Weights of a small GPT-style language model, trained from scratch on English Wikipedia: 24 layers.
Each number is 500 + 25 x the weight over its row's rms, rounded and kept within 0 to 999. Layers, rows and columns count from 0. Numbers have three digits each. The size before them is the row's rms in percent of the matrix's.

# up: layer 8 MLP up, 1536x384, rms 0.0855, rows 1277-1345, columns 0-95
# down: layer 8 MLP down (transposed), 1536x384, rms 0.0759, rows 1277-1345, columns 0-95
up1277 105:505494534474506459545554472496526514480554513499523509522501497493475501482481498437520494502519474476469484485483507469490478497492484533503500526511528479428523532495515509497509499493446508513447503502519540476505509472537547527510497528511497525475513468527513485506514507478493515522
down1277 097:485528532528541510518485454507537486478510492490533533533494513526533467500498490503524492491482484553485511515522512516503527506520498485494514503498498510503522520514475547526468466465487491523515515550473493504491509492526458494473475528500497501498535490475540501481470518486567533518
up1278 110:528513518491530549482519495469485507523486497525510486515514543493535498554575457446491485488469484474528513498465475543520519518511504529546491511485481506532495460513503468504473529527481440525473472502453518503535499513482540473539473497521512483504518480523521468472467535505523483520
down1278 103:540506493515496552492487490505476505507510528497462542533518533508525508530443487481464471456458473493464514531498488521488472465515468468477501493509482491500494540466516553506523466482533529488502507544515530524469495478481473508499474525480470455517488499521472499522469515483463485504
up1279 096:525488528468476536496478514491509495495457498556541498484519530484470472477517505510494483507505505480498508490466498475531445492525508535494457516474459512510472497496549487521474492492480500496511476488504489462512484506479530490480527513489530507499508532521484528452475500497495465517
down1279 096:509522483511524470472535503488455475491500517511477501478541502564533479469481531490485463458521488499559524501457486514530503501505530520502488509518494488529545495503492489538478531506495497530461531488479478509521503502496499483506490482455471488461517520451490496488502505520478538479
up1280 098:535479503499508481509492518492495523503484530514473531483517462464486512504479492470510434541480533485504514455466494472518466537467469532527545499481502505509467519461519518530500528486507498510514518494541520492500520507496503492486446500487489480485525526436551525501527499489517491514
down1280 097:494539507504478475480500547519516487495479503522485494489471500503545536490464464515489528495503515505512542528502471537512519531511513536536538444509488494475532521532502464476496535515467486521469493485534517506453603544485489513478503521505499497460513551497516475516473485490479456473
up1281 104:509506464546492516476553474459480502524502522485438491569505498496552515473507506483491544441479498495530489491481511502503476516522472455517507547488510479503455499548562492527539526488501476505475513516514518510491479535515480498497501531475508507531530475534500506528458529539507436522
down1281 096:533510483511503518494475522505528501480500504490537498466494493481502449531507496529511528519521527412542488512526493514488503500438498490530497516484484524491490519501558496493498509491488522463495495474510491512483499482502473538508475552488506501526478502516530499485543560468512480515
up1282 095:505450538492488465480514470500484503491503489467468534494574482471552482542482474527486512515498519491516457507473526463495452483538503460526529537449528488509497500499470511478499506469475464535485517498508492546524495481491544456475512460511533514476499487517486480470488481481497483519
down1282 096:478508445497501471516528547523496489468512517513509563529485538485497487477490462496499485484475495441492491545457445467513506530500482461508481463529527489484534514497549535518513526455519493468496502468517512486492493501484493524495509481463544507497502467513472470485555569494552468508
up1283 096:470479461514539571530503536512491511501500496520502485461518510468534477489482460521509493503491501504505494492490510474506518508499487529494504515464509489516466526490527493520499539487513485500543485479465482517509503490497504554492504501545478445476520546526498548489477467466488462477
down1283 093:470524527551485510539520551515491502498476479524527491522540524520518525477486497494510511518516468502473520525507462521478508481494490497504462458522477530469472501484470498460493454486502483481453485452529503523492498525472498453491467527495508539490442500460525474462518521517508525465
up1284 109:513507492531503507487461492515498431516480472535515506495507469502507537484497530537487503527540511520461522564488500466487500480493519570505524465493484488525485522511523553519521529504538494460483467498498534475535502467503474501488519522523519518513480493519520495478528525483493486534
down1284 103:519469512551479517521495485524478513464489496508495508508543506531516525491540482524491513512463489475497455503513540505450517510490487456498511490493491479474504501506471517510496537506531536458530502494484546533500487511484503529564495479462475523454533546497525499481470480482490472470
up1285 099:505452471479514499518511503535480501499468452500474514517488464516481537536460512518485463483447526501491495450497510531456486535467527455495501480464507489524469534529489546469458497485502494523497502519524514460479520522527489495519507547487467524514560471495543498504490494449523470472
down1285 094:498520498440470501489481503557487515484506506521482494498515489508496459522447522512478495529523494504537446533471493497519532512489456482489506528480503514498480510509578509473497481528481477485508489503481530494478525511519506529510483551473520492543546488561463481517499527489517521513
up1286 106:512506456513458494486523511493537478506479506529486476548524518492491477491513464468497470518511441526473519473491512478499511487458520523494513486526496457488512478445490496472479590514489497524529479517519519498509489517498530527527496470553471490507499473515504463506491464522444497499
down1286 108:496486509507532475479531506523533538489525501537515496495533501517522534466492489521485512509527498517518495506499490484540498514524470500523502503496506522479511492492520506461507488516491517488505444485526484486467497463526476490529478482506527492442512464455532513467504514515484497511
up1287 099:495501533496517499488519513492504449515505455508484497502548483489471526505500497479507468516520495457496525531534515490530517461479506494550479490509438475535474491527525532483491484547554462469501506538523477512548480530520511484544507479523550509534489468510482496512486511521508482511
down1287 096:471497539540495508501445443494514512442518543510551465465490442554500468474500509517538514533538533505510483512524533485500489529526499533521527543495496488530478535491489505501498553493521492531508472531461493502473511453532497525471518517459442495503499486491495436489543485475485516545
up1288 102:527495523498498457565485517513497533551492481486492493489494498483443487555510525540535470527483548545508493498503504501484489519487509479522488481478516487531460494490551513496537478539491493498462494554517491485449536500520492489488541521515508569525453537502518511481468518513479496510
down1288 092:479497482493505520487478501484510493435557494532523476497510485543535495495524506498483531476510492469487502495495473513539492502427520506498482495517542501519485483535493523492509517497517479506452463482527504494465508487458506489465533500495479490487526504508460459497542494519502510489
up1289 096:493478526491475485451488492526503485504496543493517546486492468491513490524481485525547463499443558495544506516504488481458506534525532493580481518492505467502466517500491518495523497528460470512485495486461447484484531505531483511534494528478503525486505508470494520511507484534462470455
down1289 093:485502507547470542487490496529542422508496442489510486484478514520479497485510476483496493543512503496484483517542519475489496491496545483522486492508483471483506461493482521507514539525519486476463503505522486468484471486526525493474502478481494465509486485486490478515493480496460450508
up1290 093:519528494476523459501474489534489478491496530513504484528544473524523444541452473495509509445567493493537490488489545499513486479440547469509494502515513542497489534479487534463480504517493520526510481535530538482477489500538511507468468491490559483491483501479518503497504469515472485475
down1290 094:462467511457468497516536473434546501515516564476491484524494533494468483466528510526530492508536537500522522537516468506473469489472506524497538521509475489504498535509484577524488555464531496490468511495460494520535441499522516478518516461460470508494485512558495516520541548496503520527
up1291 090:499465498472572507478556519468493469490530453464542473528489530503503491500458487493501528476500454527493473465500467518488504514512453449489530544504521472492462503537539473493490507553484533486492495470444540487490519468540501496508501511532488478495489547492496494478525524479510483491
down1291 096:510502525463560474481484497547475490516485472469554492548460507524506510471490509492476483514474472502492494497537490463490501524488493544481502499504501510510474508497473521486460508524565521485497505539543539473546489538504464499499478515474491510512483508487519485464497538545515473496
up1292 105:483466477532512483514501506489521528493510478512500528492492529513489461473504515494472505463474490507489488481483475518520515473505512540483463499517530524516486525537496534496500534498507480530493533471464499491514451489520514524524471508500521550494480475482494491474537458528475473535
down1292 103:499509519507527538462522529514540494508498512513453499510504505444499512500502490475470554513468513539460525527526522489529467488495492478510467510504508491503500513517498486504519484534493510494506471489518438485457509499493485484523506499422552522524501520522558505525522508483423502475
up1293 093:521478499476478500536466496495498495484532471540503429450472483475428507532487509530474530465519459510465536519494521501503490521503519536486531491494521504519478515491471502519500520507547477511540501459515501531485466497544524539494467480506497517460501499481476491502486500519466499506
down1293 103:510516487502495533477493453544537465517466498513482499489484534520496516525525524507514512505483526473516515484518507489485515520525492505462501558488518482529461512492451544553476517557501478508485531501480512506520495523485488472539533457514464491477489498488478504533503496482470516501
up1294 096:512501487510530500521494538501465486555478467533511450533493524565455535465500499474512543503465501482484466438477466470520514518517536501518448502484471492522493498477504494491489525505534520474482520497550534466507480495491468536528509497516514496525496467480515478429531497492542457495
down1294 096:504505526503503478497490499525475493482490500523493504487521491506535490472485518502494503529491491473508502494516490439503507531481517487490502515514511532497507471482502521474535467487501464498495516455562535490518525540522509495498517543545485481523497506503517493471535499489484511512
up1295 101:488505491530511493522500501476476496505501453463505485507530481454468516461513470515534497515548489515520537470508497459482536509480530497507504465503502468554496538477564458497464429468480513508498493468462495510508495496465469536514524448503481490541521522487493530494465531522426520455
down1295 100:545522484514525490441512503508466474482503485475526506536481529499496488500508491509508450471527466489484506485540488493488506470505466531445490503497461456510497509478495502499523509511492445498529537475495484487525525494513503489479489513541551485451516497475482467522467507516457513498
up1296 107:514523483487512494491490483515553461489527507472449525459550494493508474508496506490524472486547491473479519498469505515504468453496546495501483476493505472540503547499499446522516493520511526434504522433545485547513497489532453500475524512492525482516503517492487471532513488494524463524
down1296 106:499508496478500483470524502506559474529507485511505512529526512541484501493513517485511530540497509464507524489511546513540529528502503530490509471490466512501538495505504500470488468508509494510529484471532482502507467491514469507512506511498471480501472491505567453507486491452517486518
up1297 108:487481508495467493515459492530529523504502471505537530524471489420509462525477533467468506480491542505501499532504512484502496513489520499495504445505537522544493483534496479498535527501521509530460469448517519493478473508527487526534515504521479533540500478527480495507504488452526473505
down1297 097:463473498457465516492528523482483487497487518487547498487472522530535486535481491490507488482501486524538550505503498488505515482498529498472489484534491465516560506497543499519513489472481505508466487498506524484496482474458552546488547467489521497524472517465496473491522526446490501489
up1298 097:529518504520531539484470481493454437512517499548511468481477457553489438477497490467510467512411513509498490502513535463525490532506511520517448505493492545497464527482516485485475502462498492510463518516541488508466509515532502531513505538495509519509501518504521504482496510496509533474
down1298 096:480508443456487480503509528517544536473529546519476470471469517504472509534551458516511466508529508499529532464494503520470509500535516537488467450452497508515512573483496515540506540508490538500490507538504495506493530515515484494495509496542487476503526518480473473487478509511518538507
up1299 107:473498532502501511426503521489494514503547540497492568469480466503485454493511517496513509462507507507488519500481462541533517541493504468534467503467534526473487483505499506503497517513498494498516465477480507523543468535486536488511486530492509495508462508502464481471511486474493535498
down1299 104:436498438506496520500524480510527491499518511438469504451501502528503523510503504518453528530501512547507504449501507514504490457502498478498433462513503505480470548467508504474485491477532505456498512499519530526471507483525517478489440466535517490545501472481515487522465505476471503541
up1300 090:498546466516504534483511532497517490482536503507472528488460504497487485503480494486504505509448478487531483517475489477509545501555491498464504509519526490503477539513497517462462486562561510477503481513511457484504513477460517496513486526543499523472547516493485562514500514499428459535
down1300 093:499491463520485510516491506514504519443455452510467490541501525510490515536437484489516511500485485499530496505498526515485468522480499514526522467484543495445503466457463491513496506455517510525522458423521481538498490465501499527529493476483461501499528472471506481437490531530514525495
up1301 092:530484511521464531501505492446528542503494475449527501498535498451523541504506492493499448508450504520479484514490543488492495510462522549550500486521528484529470487489488506485502506502484510519504510495512500481477476493515514506485501478500514485500524489451483524487530519472504500484
down1301 093:498524476418452494488475487481502495532478536443481478472528508506495497514535489521496509487458517498510546512512515492491518491506469519512454507514489524491483476509494490480465488551474490488516507553542504462510519521506541523524503521530492494504498486481499471465492504531562496502
up1302 092:490528449496467503510475519517509464504508512488481499499510483491503510486498505542529547516509531499517503533476480480522516533469539515522521479489466545460494526492458529506488501506519525477448528548521499525487521483491528530503490511477511525522502491525553475531454498504545502490
down1302 093:481470448510469519483491494507481477514471511498524513504510497534516481491503536495462516489539490540505480488482506499512477512465487564456493507460501503517486537502545517507457487509479511498516505498518474478504546507537518476494502471528526465475492459464518467486484471497503453561
up1303 096:477485467520477486498480502508514507504502523501496507481495483495485481486461469502497499520504468523512522486527537493529478536471503475487491499523560478470485529474469482495482494499484504494501520496487546508504520479492492476483527491513481535454540475502479499493504515526542488503
down1303 099:468483507477503462470506491514447514493510502516484515521503506520504528471554504550412467511501507502527472502473499474498510485471497500482478464525454460506478511527500501487553481460489507488513497521514543486480538536534477479511526531518462494467522531512420513520472527492520527521
up1304 087:493506466512532530485456494487476492528485502504460478513516553468498501465504520548535504521514471520511494475506488505502502449525508454493473518468484503426510514489521525453476488483496479445486456509540477463547486531512514476501495526516478575524483486493537460449498473510479503529
down1304 094:523491499514530511441521567520517483508522515497514516478534491494451483511505463510538512521502482548509471535498521507481522533488459538509469535482542501512495516457520490503477481543514468524484497558516502452532497531472458479471504454483508489493504516503556501544529480483481533465
up1305 088:481495504508499461505544476521521508494504534472518494494488493522484479516509474521496508459502510519512505510486507504473488456496454530508485466549562450500489497440470528520471484540486495542475531512495538523544476483531474476552479468508503489560514486533486497498517479511488477540
down1305 088:499489490562528510509499489523518541479488511511536508530485517466482489521490469462535485497527527467531466543474522439493528436492506507485468508516507519479486481482500524510544461499492520539530522537508480448441528494521474511516464509518483527489502516479484508480450545536514524539
up1306 103:525496458463506467522509507504491508511492525493526456487505541515525492515509524493466493496503513507504520499449486512528472499526513495533496509476554508533476484517478469535502503529533508481475484503485485506524456512505478478506494519521545488478550550512536513480505509543510488484
down1306 095:447526513491480518496511491474533535501522479498522518503482516567506519485505506504469486503498530415540489498504489483525471474480483486507510517481524518505520497509511496504497465551516476501451497477492485486514513543522504514537487510485466542520480480447508481504519503481498513520
up1307 090:506445462509488518525482461493512490498491498486486502456486488488465481505500475502476486530506512473537431519488532510503506538498502521512476511463472489481563452482491522531500530537516473516519510545494471549507468470490529493521477496464558500522488534466527521491516493503525502470
down1307 094:509501478513500514477474518493534512519525444437493488523507490474505501510516498449487496515487490501499503520459517525470552481513524495474528507505504515521502471445491486498487532491499496439518464511509514529493507474482480479464515494477523501490539468470494505506494462477517464506
up1308 096:467506483537533501490499491505499489511480492466488535426494499566476503528502508487537514478511540557477476517463484492511489511502456489543475493546530501514489508473538478497459513494454515493479486499494522507451508512495544494504505508528487508502463500486490490516503453466515479495
down1308 092:483501450507492490533469501494524515471522542517488521541507506513452519438458523501523487471533529481492549489470521497494522437462510516466488498500476532518473475518469507469527493512499495516490485505490538469536488504493484533505458523459481527524500491481537458499472506550503504472
up1309 104:493489491489470522450465485466523475499496519527464528527480499525478521559492501508510527462489480535510478518525533467473533522504516516462501487483451464492547514500511540529498540509477508469566523520508497505500511495545499510490508480524500493479529511488487496513514550484533535498
down1309 104:501511538551534495454509515496484542511518522519519489489472524491535579478551510522516508458536524490494506481466486498543516470519483511543503480457474509539483535510525508496520473551487523485465551525443539474492547511485492518515480535490482501523464537479482468509492498483500481492
up1310 103:463449498474527470502515509487509507495528522516476513493499466513499481468559495517516506497468510488475517502542510528551533539504513503484504484514520503455528499490495529493492535451502487538488474518454461501506503493486543513485525515480549502475495458479491496456503497498497478543
down1310 105:470516481519471464445479487500461470483501535501571514486500451446530446555514547493500495497538486514472513541531497524485531514489531497473510489499504522508489528535541542480494529510509448524490471491486506500480536497463485515495519490496526499522513483498482549467487538523483457516
up1311 095:500498481508540488478474499504513483482525513476510490494497479511496516507532488525501507528476467531465477475480506553515506493496526464500497514516537511493470492531489511509552527502549515486509485539525465508515494483548536521528518484502496524501512460464475496505504440529488521529
down1311 098:513525501491541475488494490501506483483518503504524468484508472510545520535477497503517473542484496500558528493456520505515478508512504545481484536488456500514531524504507492474519496495501489472552529451508520549539508484507497481468485454481471492514547495521456517526507490525547489485
up1312 101:490489533534514478480552525506505508476507511480529476483470498482459465491494502496511514512488455496538526458556520482526475514526518481491466527510500506495504468564474502491478490483481500513527524499500517520463509547530472475506506529497470498511507485516495505482475534491515535505
down1312 099:511507510492495531517500495482522487472492480512506489536460477518468499493458475476519530513492503476511510478498534538472505517530488439494510483524461466449533469463501484495505482507498456542488499542491539533533504510534470464545492483523533448457488487540531488502499483448512504517
up1313 111:473485515495520469453494486483471485528475524496522502502499522527461469466457525508447466495495499507500508476505503510496485509497464506499485428482469476459469495461491510533527519538502522490508500513529534534556482502494483501506546495471505497470512478508532524512507509510491470496
down1313 113:522537485479492509510512519505501521524504465532490502499521491479540516547481500513484483501515471500526528512496497519496518470513489476515520556529498507522536482520487503464528543510445486512521494515497505541499502506498480494505494509432508467516479546505468508537518489509485488530
up1314 095:558543485470462463478493517553482487479440478506461540512487512543479492532501511486508492500512460498461479501493486506488448499502497527513499500444486498500510466528543479495492534465507498526514512533537515522508502512509526501509488494467494481513530464516515515481470477502490472513
down1314 097:453501554550470491487496517465510469499527492497536474497497480537497504516491527452526461526534526491476494517466514453475495503529543441506505502528483498489496514498489508495536527515501496486504509518509476447542511471553499493511520424495516481453491496487471487491523519459529473477
up1315 097:468496526513507500489518450448496484541456478470497541525485452479502550520501467468494545502518497515526485492530532538501506488458537496482514506539474509506508454485503546491506480578513471488496523496504487536465463482449530514500505515524472507521469441526468515467500505514500487515
down1315 098:515511509504455540506491468464539499506534553528528491544499534508505508506507474481469524464468484483533517510483497516483512489470497474471501517507512499520489479507504488483506544447520454475468487493465487488481482492487494514493499510535508505499536514527511528450481479479531491505
up1316 095:522532530506442470536507456498496514474516508491521495485469477540517472537516493466539523533511465502510529503491516497460512484470512476504521494482510510506472468522495493506459505528501487518451465514515468460492515489513482486486578490519503469492529540497532515502451482492524509476
down1316 098:466462465498487494481518496479502463527537507544502510496519483492531496481483488570495479509526498514518528515489496530539466477454488508497513487489478511496507520496546502533506538494516499488524545512524534474534497518533501481535490537498526548491524487508481513481521519547490513510
up1317 095:491494452492491515475518516488512493521494518483481556469496480517467487484530485523530521462480516503498527464505474475506487501464468498503461465486515512508522457502490515545501478511511530540537532502494481495504477521492471491529479534500499477479498507524538453457471550478482453521
down1317 101:501479517446462540517525502470503523517512540461498497519470553489488524509469508480488527481433552456507511494502485492517519493531549488498514513539492527486495502494454472540537502530495497492480495525486517474499444522536533525513527474496518510525521508519583472487496519491532542480
up1318 102:497478524489542531498472510497496496528545534492519559493505494507489532471511530475517500508510485536517480529480516504478503476483482543484494455528490487554479526517495510506465534477495512483513527508471500484477489508546536455496467520474497518524486487531537540478477451522494497446
down1318 100:521478498533503511508435503494486478540494512493533519500501485487510519505445487483524445498511519465530522496478535490471514502477475505493462488537523490483478491464478500474508534493520533469513514528514512469480524464500476480531511528551478524549466467521460459474505539485483512526
up1319 098:504449515501518485505513472498544527481498529452521504548505485508500543486487493477495530500476545512451493545517483547484534518506479469501471492496502531504488478512492508505475496521480515516485510529459507494496474534518497476499481484489519472531524531493511529540470526560450505469
down1319 100:481498507523506478524488486512505503493477514504498496475500471520486514510467455522516505512513479468491542588560509550509477514510517448506516509505471521534499525512487520516455495518481453491490495489490508481509502432481530492490481482511505444516512458487478472501506512485499498482
up1320 109:475495533496508462469506484519496498531510513491504519514554521480491493503522479490511499519455510539494509484497494462509461498529504543490465483481489536474496510520463492512464438475458476468506483518488500518529466531484467489523507494462480511471539484512510488500485488500495480511
down1320 113:498518476523490472491497550510504510466498524520504502484456487497502497463489507511507476521489532482506520463509517487550503506518520472495487470541520514505475485508539445444488516476525518456526484507502499483513508525549445523514511509497501472507510526523457482519502505466487508530
up1321 090:448484527501499465492454482505519531424516498503500495515452554510488477515517490501453499556506547468503508545482499556501493476502526503496495500496482445474518487438482547471489520518435518490482518514484536472475502538513475502500492503505482492537475446535562509498522512499513526508
down1321 098:494513494496509497430533536466515491474482523551483491500476506522522525451501529507496497493492491491474483532503524512515507476541424479519544499497479491465481506531499540497508529495453524482509511519507464514531506465473512504489527526507478505487473531492526484475518470484546502521
up1322 103:529516474485526504462524465500542483478521528505493498502523504503500514518473502482537487505533480477475489493477480505527525518570492479535457466534497508511503563459532522518488527445533502516524482514524487484514529472470496471483470541502536487512483492528529498441478466486468521517
down1322 101:509500495517486493513503478549445550497533506500470494516508486536522549464517469494475547518543497516485502477526483491529515459539489487496501506479487519504485513508500503473520502487467461478547487546526546486523525465495502467476472505501459494494501497458535483466506491462508504472
up1323 098:490524504495517460494492554506466479522519544478483513499479539502487496508492505522522509490493506487498493471485496436479480472539503479476455542505508516487507486503531510508524466474464535492490532499531453473452498490486526527525533546439518478477482505487501502487491529488522451531
down1323 100:461495491503525482500499479520536522485477464532524501493509523520522471533484472524478476478502527509461524522505516500515518491498460494525511487549504492504538485510451489493516479470461503507546488503475546514487470476480466492481517493482542511490539440495514487469499438516529493482
up1324 099:483533483479497550513480525490504545529482495518510485504541452480482503509513486486529495548462525530507534517512495485521484473530487479514494506489502474495498455494519516529502518471475525500504476480524510458496500485461481508542434482540467478523514497511523529484539505552514456498
down1324 098:500535523516485512466502477538448445506507484473505493521513523532510492423508449507505540484498509519522483533491497517491483460530509525504503491428502497535492486479530498489519474521533521492501503535513510528514474458483452500506495506486504515496499498481512475513514515509479534491
up1325 096:497529480450473486457551486511517458521478489517497485495539462470531510499507523487505430490518496514480471524476512536501476506504483457528495531531519515507507474514504518534509492509462463457480499508483471532512486540518530470502491489469496507512486517488481499495475515553472512489
down1325 097:549531483531497556523459518500487503414484437499495525520530531500468531490532483543490505521532508501461491524504543534518493475489479491476479494518483492563530503519524523456506459475513497527536504495512522466481496481524478453515474503516553491484509476507515516480500538499504468503
up1326 104:528462514499506510525479495480520487496481452469514493506531512475540491517555489533479545505487511471512477499498486505538478536549492535481523494563469534508454511489461552503491498516494460504517458506494501535485463544530501509500519475503540502476488494488473506493499468493476526512
down1326 106:526499566512546505444480484493500472537516498519505498470488463484521488499523523492476485520507495520474497460484500439514501535520476484470472481521463521483469457527503502483480499482538523540541470484497489472537499510479531479532511510472516479502520446526462556475515504519491553519
up1327 096:518503486526495501496502493526527511546515491493460537510494511488483479490473478548500497472472516516493507469541523511507480483529493458497490464494515476514522500474544485490483509477511507477509453508486508506471526481496497520492485479476457531477514494512534533548452530525454506497
down1327 097:465495475503526528460544502443533508474517505466524476472467528517529490512479480480500509498475551499474518555504473482463459474472484500538502508497497547457507455471449509492522503478487504475490525501495540522493475463512494500521516484515519534507496484484485497464499542507504497511
up1328 098:461521497465517476522486533472475561494446511476501490464554523496493546514514560508541523490503494465492524487452486519506510497519523491519507521489507520514483522482526507496481465510526481524489464529508468477520485532499522536535499509515483496454497516529486536510481486526478501513
down1328 098:539509495472523480537517526491476470463552515494486519504515477512478479448509479522498509496547468460505513494551461528502465511495478503513516488515521522482479505538527479534516504499504464500523476509508496534501517506464502484422497473516478502528505470512517493500506464523488510437
up1329 104:522487485493500499494475485462492532518529465560476544502491451506539455520509474513526487505503501492533520496492501484487467467487501525558445507499518506548541503475526538498514509498503493541448488514463523485499444588518505491483504520488530484505513516545524482492490504485471471469
down1329 101:515496482493509501504436522502496486480509528488464483536509502513507486488490471494482515518503503532493502524490504461462485485532527487543504450499528480521512479520521458493495513504478507502480516501470497538489504516484506502473502539455528516514547469476507498519496516488535479454
up1330 097:539493469469469527484521476540433468494511529539496490510510519531492492546509538512494492505495471498455505497526529520458455486483498491499509488458470461506475479500509484506500476501524499497497484492487491526501495531525490451568466497486533491473520479482527445513473497499536501487
down1330 094:487539536529468513499475529462502512479524494545508493541531498409498512497456506482462508514508533483482527475513525499450516500459471498570511496505514500520529467518527521522536506525511517496482536462497509503512496492499514476573461463528492490515491515466475495481534484470525460504
up1331 097:475491464465529504506504489544442489479481526557495513502516476491493473458499526481504535510492471501503487487511549552501509456510497539527502516499483487524491481490522528486479519528497555513505517468473556505495491537497452555514498536486521508516483511508495542479487514543528441466
down1331 099:524456472546499477509468524492455494493450512533497515512508494492503485501483490503523557509464480490514467462511488532522462504479486451526476477439488486462458505503492494474461483462522506476517523563494498484471530499550523512523453482506526496472514515469536513499549549498514503505
up1332 093:454531456486528506488524506489441490489509470511520499489516523504521532520471493489515523522523531560537523506497504464482477509489513555534490494506469502498502545493464494485477480512506512522492489513525507516512477515471515521491470466476509480472517529534515509532452511527493487494
down1332 098:511522502497521513490487457461509527507492486456523540507467481530486486482477536517493480519504494475461494466520514526512504504495512552505464505506514535508499503480454517527506478500547511481479524498507519501486502526453532466485473530474516601533537500533474500485494497509528482471
up1333 098:456458590540545551498494503513564505526504510482558469466515523498519510486520530471518454481497538517523505485528514496550470504477499487500504482501494444445507530489495503505523507478462497496486481487502491507439496537532489522498493484519509530496454518451468491521554534511482467511
down1333 100:486504505523510469511515527482508538528480473448482523504502475460509486511488526470465473513506463534454474511441516490514459471514497533509458574545474521510506457486467515464537452491469488517501517471524501492540464548472471518452477558487509500514482470492523481482500518504504479537
up1334 094:501495478517529464541499454519505504507518532523500457500521470525491520453526494510506477501451469494451501481521532508508486507531465539425500461479542515503485496523491523492488473498458542489477489504492514481536482480528483538527529497470483498523485435476533537452516497540478512502
down1334 095:491481510521509499519463503494493577517503488475500494484478530537491543531497513497477456511491481456522498525466473505552527492520489544482445486442490467515473516493497500541541479519528500503482529515507487521487509504476499514502539479520524483461485500521510537464470510508494506437
up1335 104:511558511482560501508503549488457493474500471483519522490489497523483483514477522522475520516507478442511515506499460497567459474519451513511481494504495523460467478540504494491512523512505495534513503517527485492478523495455481448498521511476488508488469463523509523529484506470486516539
down1335 100:471473478455487517479503447526479478497462522508498529521490452545509459515497516498509497494498510476511493484494517506540531508508500487470524510518506494447420554507470443475528493530496484500469500480490519501525515537515506468512503492464498517488542505465526452503432497505496502486
up1336 111:549464516488465490503490462475532507492537506526547435513503514520507483469473526514484474480499545510485499502509473545466508537532521513483533454477452527490507510516466501511476546500459550458539476526482512491485554492499496498544507490480524513462478545496481460511504507491501486515
down1336 103:465491498517484492511498567541498490550511491486501477464477515480450501467497473524547525503501494528527461496475507507502503463527512463521453514537476478441474522507481501475572505526494468524488547515469440485488529475482488500508479516508506505496521467447481443489547512491510482531
up1337 101:483500479529534566504463464481448529486494534487480521534499512573458501503489525503500469499473495477529499505513531540490516530526521490512508466468499505495509468539527543505528505479499503500510546472462532503518515513542501510519520504497524555463504512433499510458514538504531564491
down1337 105:501503501501521493492477483569547478488491492515495517509484533467501493473503483475513484546501496528544502492490550479496504486537497502495564495498482513479517483477483527506497508513511508512509491467491500468488497485496508497509520471537558502533466511503483484469489486534469536485
up1338 098:485521514490519511470460493535487495528525472491536480486526474495460468493506477456462514514512474519474453482487518531497500480486507478486501441513511514487493464503489485497494535513549464507496510479511484506497454535472551528485456439503496519510493459488539464531507496520507478555
down1338 097:494485515464569476510514529463506479490471535514481495509485456485498531523524514471528496494510466505504563467520519450531563493536532466497487505527517514475510466503491474517538475534529518489530495519494484513520519532512518450520515490506476489503553490504572469500522552521497503514
up1339 115:519532500475449498481495485466515511516489524499534488517501541472493496529496525483520519509506510457520511480530480470456502479568470493548468497496478490455480508499524486519517515537491531471451549433495526483467543455494538489500481494523514519519486481482488465498522538509535509496
down1339 103:544518510466492512488503499486494510472485478525464499536503525510525535529515485504474481520495497484536552480499497510482511532509545479517570517497513456490472513534463487505544466494510425480508478503489498576499540514491484516514536495525484505456537485479493491531509491514530488470
up1340 105:501489485499501461486520521555467529563501479492498516469453481510508505463490466539454484493493531520474473517459464495534511501518485530470486501532478531495503457471495504481467552466516502522495492526498483540493467480444511545501487479522500510479490530476491491520456547498492514507
down1340 099:511494517498469505512491478538484523488484457520517469504504472533521531503505533498521518504530519509482547506457518507492528462518516448487543492499517458551501506514542485476508522493538491486476513494512441509536514477509496496500477542525515511476487487550469540516481488514496522515
up1341 101:505477502489495475474517524511520479470537479522497525522456548498479525516525514502504469450502515522510476484481537522494498540501485487509487474546448486494479494511523514461495494496483494507471466452531500519471490496455486473500551496475499477519495503479473498524490513505527506499
down1341 104:504513480504500516526532449475473528516469477469485519526522480483442495487497455521513451489452476509509476476470502487536502523444525506498499539526492542492502496474501481531504515526497516487512502544540499485535523509483480476534491491515505500509507496484473501542488490474488473485
up1342 093:503546547485549480485495514488515498530519490484534463499500459503499470496551489499520489514512477552492508513535455488500494485499508487471527487472500508535499529493506483520540508469530520489493517487536476498526521482529498462494508505471495510502490453509479496513508481462497508487
down1342 100:447489543479478500508506509510505518513476532454476521520495544495532508457518454479527484513489524476506532451457459509518482516514523485482473541484477526496510550481501510441531492481548462474515507489504512528545505492462491497515500509472505519517504516473496509450506523518522526502
up1343 095:503512478486491481509501480474509490568489523477494552522464498535482511447531496502524540546522545494498482509500490502487475514474500513490496560449526515515496515521514478518483524492478483435505501506518500438517490542520484473485508475518499469540516487515473555479484496472514517520
down1343 093:551489504480497498517493461484516515517474511521480527504512483533538494562488490537488503499476489537475453460520508514520499473522531488498493480512499464476537482514523474537510534484498509531478493522479499448484511453504512457528473526484533515527502493491504513484463508508508507537
up1344 101:514501491479473505483480500515488464532489501469485491484494479463465509514541480463503492525477499527486538482521528539519503518504479536570512470528515484480505479544512464536516479534450559475490535504491526443509489497501513537481529486471484510521471434475527483511523496487499501461
down1344 102:515482506518525499519479507516510479507483440515476524513501477539508490524504477534484517514495486482478466488414489462492482466469465461509545505519498478501508473519509495480481498484454471536522492502462487555462513497547513497490481539512473509494537457478479494524458503495482477483
up1345 099:513472531535493476471485489539502525449495447525475521463492512491493515474528500461493549492535494498493491546462541527539467456470484463509492471532501543491489457524476485523449539493525501522482498515455515535535428559488519522509461545494476475514486488503487507501467529480507492560
down1345 099:502513489475526491509463518461517528509501487447532479470492480499478468476476516475509485505466515518497493491480482503409502519497483499503546467498510507533491487459457518489499480481507474497466526483505502498511489518503480503488543516506516491543514482514497495498483474523506505494